Weights of a small transformer language model.
Size: 9 layers, width 160, 2 heads of 64, MLP 640 GELU.
Training: a variant of SOAP for these matrices, 1932 steps.
Each number is 128 + 24 x the weight over the matrix's rms, rounded and kept within 0 to 255. Layers, rows and columns count from 0.

# layer 2 MLP down, 160x640, rms 0.145, rows 0-39, columns 480-559
[[168 120 142 125  86 112 121 122  81  89 131 160 127 123 116  99 117 149 117 120 115 115 116 140 131 121 130 127 118 110 169 125  87 131  97 105  79 123 185 160 152  95 116 140 108 121 123 119 116 132 102 126 142 103 153 143 124 112 154 125 130 128 170 134 134 123 112 130 105 107 126 157 134 101 154 137 150 128  97 106]
 [136 104 134 136 158 125 108  95  96 114 122  98 172  92 142 121 175 142 110 110 104 110 120 167 139 127 121 171 122 132 113 148  93 105 113 101 109  55 148 174 112 115 137 109 120 146 123 119 135 181 138 141 136 136 151 129 155 108 101 113 133 141 141 161 130 150 113 108 103 109 134 145  93 102 139 114 132 119 156  99]
 [115 126  99  98 147 108 151 133 167 106 116  74 116 142 156 103  70  87  83 162  97 145 138 128 112  84 167 110 126 121 136 172 144  84 113 147 109 145 140 131 131 115 155 107 111 136 170 160  99 126 126 150 134 128 125 113  99 176  96 136 148 141 134 129 133 149 142  96 102 166 116 136  85 112 118 155  82 181 126 139]
 [127 145 112 119 153 181  89 146 139 111 139 159 148 171 118 141 130 122 185 159 126 152  67 176  89 137 191 176 174 117 140 106 137 158 170 105 111 150 117  82 127 122 124 144 106 150 118 133 131 102 208 114 116 135 137 156 135 185 118 114  90 141 138 122 169 133 121 123 111  89 135  89  71 130 164 107 117 190  85 118]
 [122 120 102 116 137 141 112 141 171 108 136  96 158 121 117 109 153  98 128 109  89 139 125 113 135 155 122 125 143 144  93 149 130 105 141 140 121 101 131 112 143 137 113 155 130 112 106 160 114 127 146 145 144 126 128 134 117 122 124 137 152  61 109 115  99  94 169 103 129 108 117  99 123 127  70 163 131 179 157 124]
 [141 136 119 114 114 172 127 125 141 128 139 158 126 105 150 119 143 147 118 115 139 130 103 129 148 140 152 124  95 124 146 134 112 134 103 103 126 130 126 153 135 102 175 105 170 135 144 113 159 110 136  96 153 114 133 115 123 198 113  87 112 129  60 147 154  86 120 138 152 144 122  97 110 139 139 114 122 177 114 135]
 [152 134 151 147 116 128 146  88 147 128 129 145 192 111 155 160 159 136 140 128 150 121 109  78 122 139 155  95  79 140 111  83 108 159 145 125 118 106 115  97 118 123 130 131  71 138 135 138 116 174 133 119 157 137 132 103 147 113 137 141  81 134 116 143 165 109 116 118 146 152 165 125 115  99 130 120 103 115 130 140]
 [110 124 116 157 140 135 128 114 181 118 121  87 152 112 126 181  87 169 154 120 114 105 162 142 120 112 125 135  94 167 156 122  87 106 159 105 141 127 136 123 132  68 165  92 132 105 114  98 142 122 111 156 148 106 171 170 153 130 161 118  97 177 113 118 115 146 133 131  89 163 117 135 123 113 101 121  86 118 112 119]
 [178 129 114 120 104 146 139 115 132 103 145 114 121 117  86 147 173 170 125  91 130 105 164  97 153 146 156 131 113 116 121 126 121 179 106 158 143 109 102 110 113 165 109 129  81 132 125 136 119 112 137  87 191 132 125 128 168 113  90 114 119 149  91 109 127 103 141 145 115 133 143 122 132 119 142 129 101 130 124 148]
 [165 102  87 124 101 122 133 148 124 104 169 119 147 133 116  91 103  74 182 125 130 127 147 153 133  91 148 161 124 109 107 136 117 141  87  98  84 122 158  75 171 148 121 149 171 152 144 138 142 150 154 157 161 140 142 133 130 119 138 131 127  88 108 151 130 101 151 136 138 148  94 120 167 124 132 118 177  94 104 118]
 [125 144 163 122 172 106 152 125 147  95 105 177 133 116 185 115 127 131 129 143 133 126 127  93  93  88 171 120 125 136 130 126 138 126 130 108 131 117 121 164 123 139 166 120 121 143  95 133 151 156 147 115 111 139 116 131 114 105  94 142 165 127 106 114 147 171 149  95 183 146 112  64 160 124 145 130 152  80 154  92]
 [127 109 146 128 133  95 108 121  96 106 102 135 135 107 131 129 137  90 125 125 185 122 137 131 134 131 126 102 130 115 136 123 169  98 125 128 112 114 153 191 116 140 140 121 113 134 126 161 136  82 116 149 126 110 137 161  94 108 154 134 160 106 107 138 113 106 122 146 125 108 140 129  88 145 151 161 155 136 117 116]
 [208  82 130 150 125  94 103 116 107 123 157 103 161 127 103 130 155 130 133 154 124 124  96 128  90 126 132 141 209 138 136 105 128 111 123 132  95 132 104 117 177 115 104 133 114 130  81 103 118 110 162 182 135 182 111 134 148 116 112 121 141  60 116 152 166 131 134 102 144  99 101 115 147  79  82 136  98 161 124 154]
 [138 112 118  98  95 131 123  99 151  90 116 111 110 128  95 108 121 118 123 139 133 185 105 101 171 101 126 111 100 129 124 103 144 125 128 124 127 129 175 120 113 110 171 120  85 121 131 156 186 142 135 138  88 129 150 176 134 108 105 114  99 151 134 120 136 114 119 160 139 109  94 102 145 128 104 176 148 164 114 126]
 [ 80 104 122 130 151 103  97 142  89 151 108 164 113  94  84 139 150 130 105 144 130 122 120 129 107 173 142 134 157  98 136 142  83 139 197 184 143  98 146 104 126 148 113 118 121 135 141 115 133 150 146 108 168 149  92 142 127 129 138 117 154 108 104  99 153 152 114 133 129  91 175  91 144 106 167 145 133 104 159  93]
 [130 187 142  99 133  78 113 134  91 112 124 124 121 142 131  82 144 158 118 121 145 132 102 174 137 104  98 165 126 100 116 153  83  70 113 189 105  95 141 157 132 113 100 113 137 163 138 140 119 119 147 138 150 124 144 126 132  90 150 148 151 113 109 122 115 119 184 126 123 118 117 124 149 102 128 149 127 116 135 154]
 [148 159  86 137 106 103 112 123 150 135 111 138 141 127 129 141  78 145 115  94 128 141 135 105 120  98 122 159 110 154 146 132 138 130 139 149 110 184 104 116 148 134 133 135 104  98 120 150 133 132  92 123 134 154 143 119 139  92 146  77 172 110 150 127 139  63 148  71 122 126 127 104 113 143 139 112 102 105 149 144]
 [158 125 130 130 120 136 151 152 173 103 102 136 173 108 127 121 124 161 111 175 167 135 126 120 157 137 143 157 181 159  70 151  99 135 192 143 143 136  96 136 140 169 139 111 160 106 166 138 149  56 115 108 145 151 120 148 126 111  88 131 152 117 149 179 157  93 131  77 118  87 145 116 149 158  71 135 133 198 144 113]
 [124  89  86  95 130  71  91 140 100 142 116  97 138 130 144 183 102  91 140 143 112 115 135 119 133  91 114 154 133 117 153 177 125 150 131  75 136 136 141 129  96 105 109 121 136 151 122 148 113 114 113 129 150 142  52 100 107  54 118 125 124 173 133 132 126 149 107 103 137  76 112 121 129 164 141 152 151 140 148 161]
 [130 110 180 130 169 140 151 159 134 112 106 128 148  89 141 121 135 131 176 152 100 123 118  61  93 128 133 113 129 153  89 121 141 136  97  95 119 136 147 147 101  84 129 139 102 125 155 118 124 128  83 129 138 149 136 133 106 144 139 164 139 130 119  78 121 122 132 122  99 134 190 143 124 111 113 136 142 113 102 112]
 [ 88 104 129 134 159 142 133 161 107 122 102 139 124  72 149 119 123 155 103 149 104  97 116 104 128 134 144 130  98 134 138 105  91 103 143 149 131 150 141 144 143  96  97 141 116  86 134  93  83 106 138 110 136 119 140 132 150 121 140 110 143 101 111  90 104 121 127 136 119 116 104 141 180 127 107  71 145 128 141 123]
 [162 104  50 135 156 107 139 117  99 126 188  73  84 106 134 163 141 135  97 153 116 147 110 160 125 145 106 144 137 122 131 174 115 150 130 100 158 142 121 136 132 140 136 124 146 157 160 113 130 172 123 135 152 156 138  86 138 134  93 105 116 137  85 125 144 132 118 172  71 158 164 122 109 136 132 143 112  85 123 148]
 [104  79 109 131 137 160 137 149 126 101 153 111 184 112 159 147 161 122 138 158 156 103 107 134 145 167 106  97 117 137 130 132 154 115 112 172 109 138 117 168 148 123 143 146 164 147 126  93 113 129 179 114 146 107 135 121 136 136 139 117  79 155 160  98 136 105 120 134 147  87 125 158 120 124 117  91 128 161 127 124]
 [113  99 137 139 104 115 172 120 128 184 111 153 108 152  89 124 140 164 148  65 160 166 108 139 176 142 125 166 127 112 152 154 171 187 132 119 120  98 132 119 135 119 125 111 146 137 104 117 122 115 149 130 134 127  99 123 164 158 154  97 116 146 179 117 134 126 114 102 166 130 170 107 135 194 121  65 111 119 150 110]
 [ 63 157 118 101  47 113 139 144 102  86 131 125  85 113 113 111 129 140 153 140 112 114  99  62 145 141 116 160 155  96 102 133 109 158  97  88 128 104  96 144 104 104 153 112 118 145 133 194 162 105 103 138 136 121 128 126 151 126 121 167 147 111 147 138 115 107 117 106 135 102 130 151 110 151 163 115 144  99 132 114]
 [137 105 141 159 139 188 163 119 129 147 157 111 144 115  99 134 157 146 208 101 146 128  95 141 135 167 173 109 144 158  95 136 128 151 134 146 120 159 120 131  91 105 119  75 111 147 139  78 146  89 163 107 143 136  95  71  93 140 116  94 118 127 121 188 121 105  74  33 169 120 111 132 109 129 149 113 105  97 130 120]
 [135 111 107 107 135 133 111 105 103 131 119 139 107 120 138 149 130 125 100 108 140  84 164 118 128 153 129 115 116 113 130 140 157 166 112 134 144 123 120 135 139 128 122 134  70  98 120 140 122 133 154 146 144 142 139 123 177 114 130 129 143 145 127 128 151 140 145 123 107 138 140 125 126 127 131 131 132 133 120  80]
 [162 116  73 155 122 110 120 142 152 130 122 121 157 125 134 108 133  88  97 145 123  93 108 123 122 142 105 134 124 148 143 115 109 131 115 112 149 126 154 128 159 139 131 133 137 127 137 145 106 137 156 164 168 111 109 141 131 119 144 162 123 138 100 141 167 143 162 159 154 144 125 120  60 147 144 140 144 107 144 134]
 [134  89 146 166 151 156 139  82 155 124 111 125 134 145 126 124 135 123 160 128 104  97 135 139 129 160 111 129 144 146 136 135 160 148 107  91 136 128 101 127 108 101 122 139 126 135 173  99 113 103 144 147  96 129 122 124 114 125 141 145 136 140 132 136 103 127 149 139 131 169 134 172 123 147  96 122 181 114 130 114]
 [102 117 132 139  98 102 179 129 141 102 122 127  73 178 115 118 113  97 118 130 119 107 113  92 115 120 123 174 132 141 120 144 114 152 153  89 144 175 108 173 149 138 134 137 104  89  84 146 154  83 118 163 157 177 116 127 162 132 115 134 135 136 104 171 142 157 142 128 127 133 136 126 138 101 135 132 123  78 119 100]
 [126 107 131 146 167 141 150  94 148 115 123 100 131 121 169 153 121 103 138 161 130 126 134 123 115 116 107 130 135 141  80 134 147  80 113 125  94 156 141 167 130 159 171 139 114 150 136 143 128 158 108 127 139 116 158 118 127 151 155  83 114 139 127 102 132 145 108 164 111 126 132 122 136 160 121 129 106 132 106 154]
 [134 133 164 171 133 111 151 102 137 149 156 112 152 120  69 134 134 123 105  81 165  95 126 163  99 108 151 135 144 131 139 109 131 125 119 137 139 115 138 127 132 113 112  93 103 131 103 103 122 131 123 152 141 119 155 137 100 122 138 113  94  93 122 146 139 166 134 146 137 125 148 139 138  97 131 167 124 164 122 173]
 [139 118  35 152 122 106 103 149 125 114 109  40 135 157  84 111 174 130 161 138 102 103 113 154 133 121 117 159 106 164 124 102 140  99  98 148 102  98 136 158 145 116 134 161 104 123 142 100 113 144 122 113 116 146 168 158 114 169 127 177 120 105 176 160 140 144 143 156 126 139 158 121  91 163 119 158 111 102 121 150]
 [132  98 156 140 125 107 107 124 123 118 108 168 146 111 139 152 120 144 114 132 122 118 127 156 129 102  80 160 106 108 131 125 114 138 128 113 155 113 123 151 115  67 130  94  90  93 119 124 130  80 130 141 135 123 140 118 128 133 148 100 158 150 121 120 150 155 145 105 143 121  70 144 105 123 158 153 130 113 124 121]
 [156 146 125 116 154 153 154 146 124 133 119  95 162 133 149 142 165 130 150 135 119 130 152 150 131 112 146 111 177 135  98 117  76 139 119 147 103 146  75 140  96 127 175 118 142  95 104  70 148 130 136 101 141 144 131  83 128 146 110 125 146 148 106 169 156 103 148 207 138 125 157  96 111 163  84  98 123  81 136  66]
 [112 119 121  80 146 111 136  86 134 115 151 118 144 104 156 122 130 144  93 124 113 146 119 141 140 117 158 136  85 159 103 136 109 157 118 150  93 137 124 136 143 121 138 130 157  94  93 144 125 113 131 105 118 117 126 115 136 104  93  90 126 151 129 143 135 133 136 142  58 152 151 149 127 125 108 163 151 126 110 108]
 [135 155  70 194 121 132  79  99 164 143 125  94 132 133 121 152 123 118 130 102 111 116 133 139 140 156  75 150 133 123  95  93 102 111 117 149 125 148  95 146 101  95 149 146 119  94 141  85 137 209 122 129 140 128 123 112 115 139 118 108  99 114 128 157 151 137 122 160 164 191 108 129 113 106 149 130 107 108 138 145]
 [113  90 109 157 149 108 155  68 116 152  97 140 134  96 169 117  96  93 107 118 120 105 118 178 111 153 130 121 163 116 149 145 126 129 146  79 121  93 106 121  87 133 143 134 124  82 133 110 131 148 112  88 151 164 123 127 159 127 138 149 130 117 114 122 108 123 140  85 145 178 150 150 112 116 156 143 133 154 138 118]
 [135 103 153  97 156 136 139 108 199 125 123  85  80 133 170 147 118 127 120 113 117 127 137 155 100 131 140 119 111 152 138 151 157 148 105 104 138 163 128 136 163  98 118 123  98 150  57  94 159  88  67 109 127 105 100 127 135 123 115 149 148 128 136  99 156 103 134 117 145 134 134 149 118 126 117 118 103  98 109 142]
 [123 123  78 166 184 132 151  93 161 119 151 110 147 118 189 132 133 121 131 148  96 121 109 102 179  88 139 115 113 151  93 158 107  91 123  84 135 126 179 120 102 116 103 150  88  97  92 136 142 153  95 139 145 126 127 111 140  46 145 158 137 142 144  94 128 120 173 156 135 136 135  95 164 108 141 131 122 120 145 156]]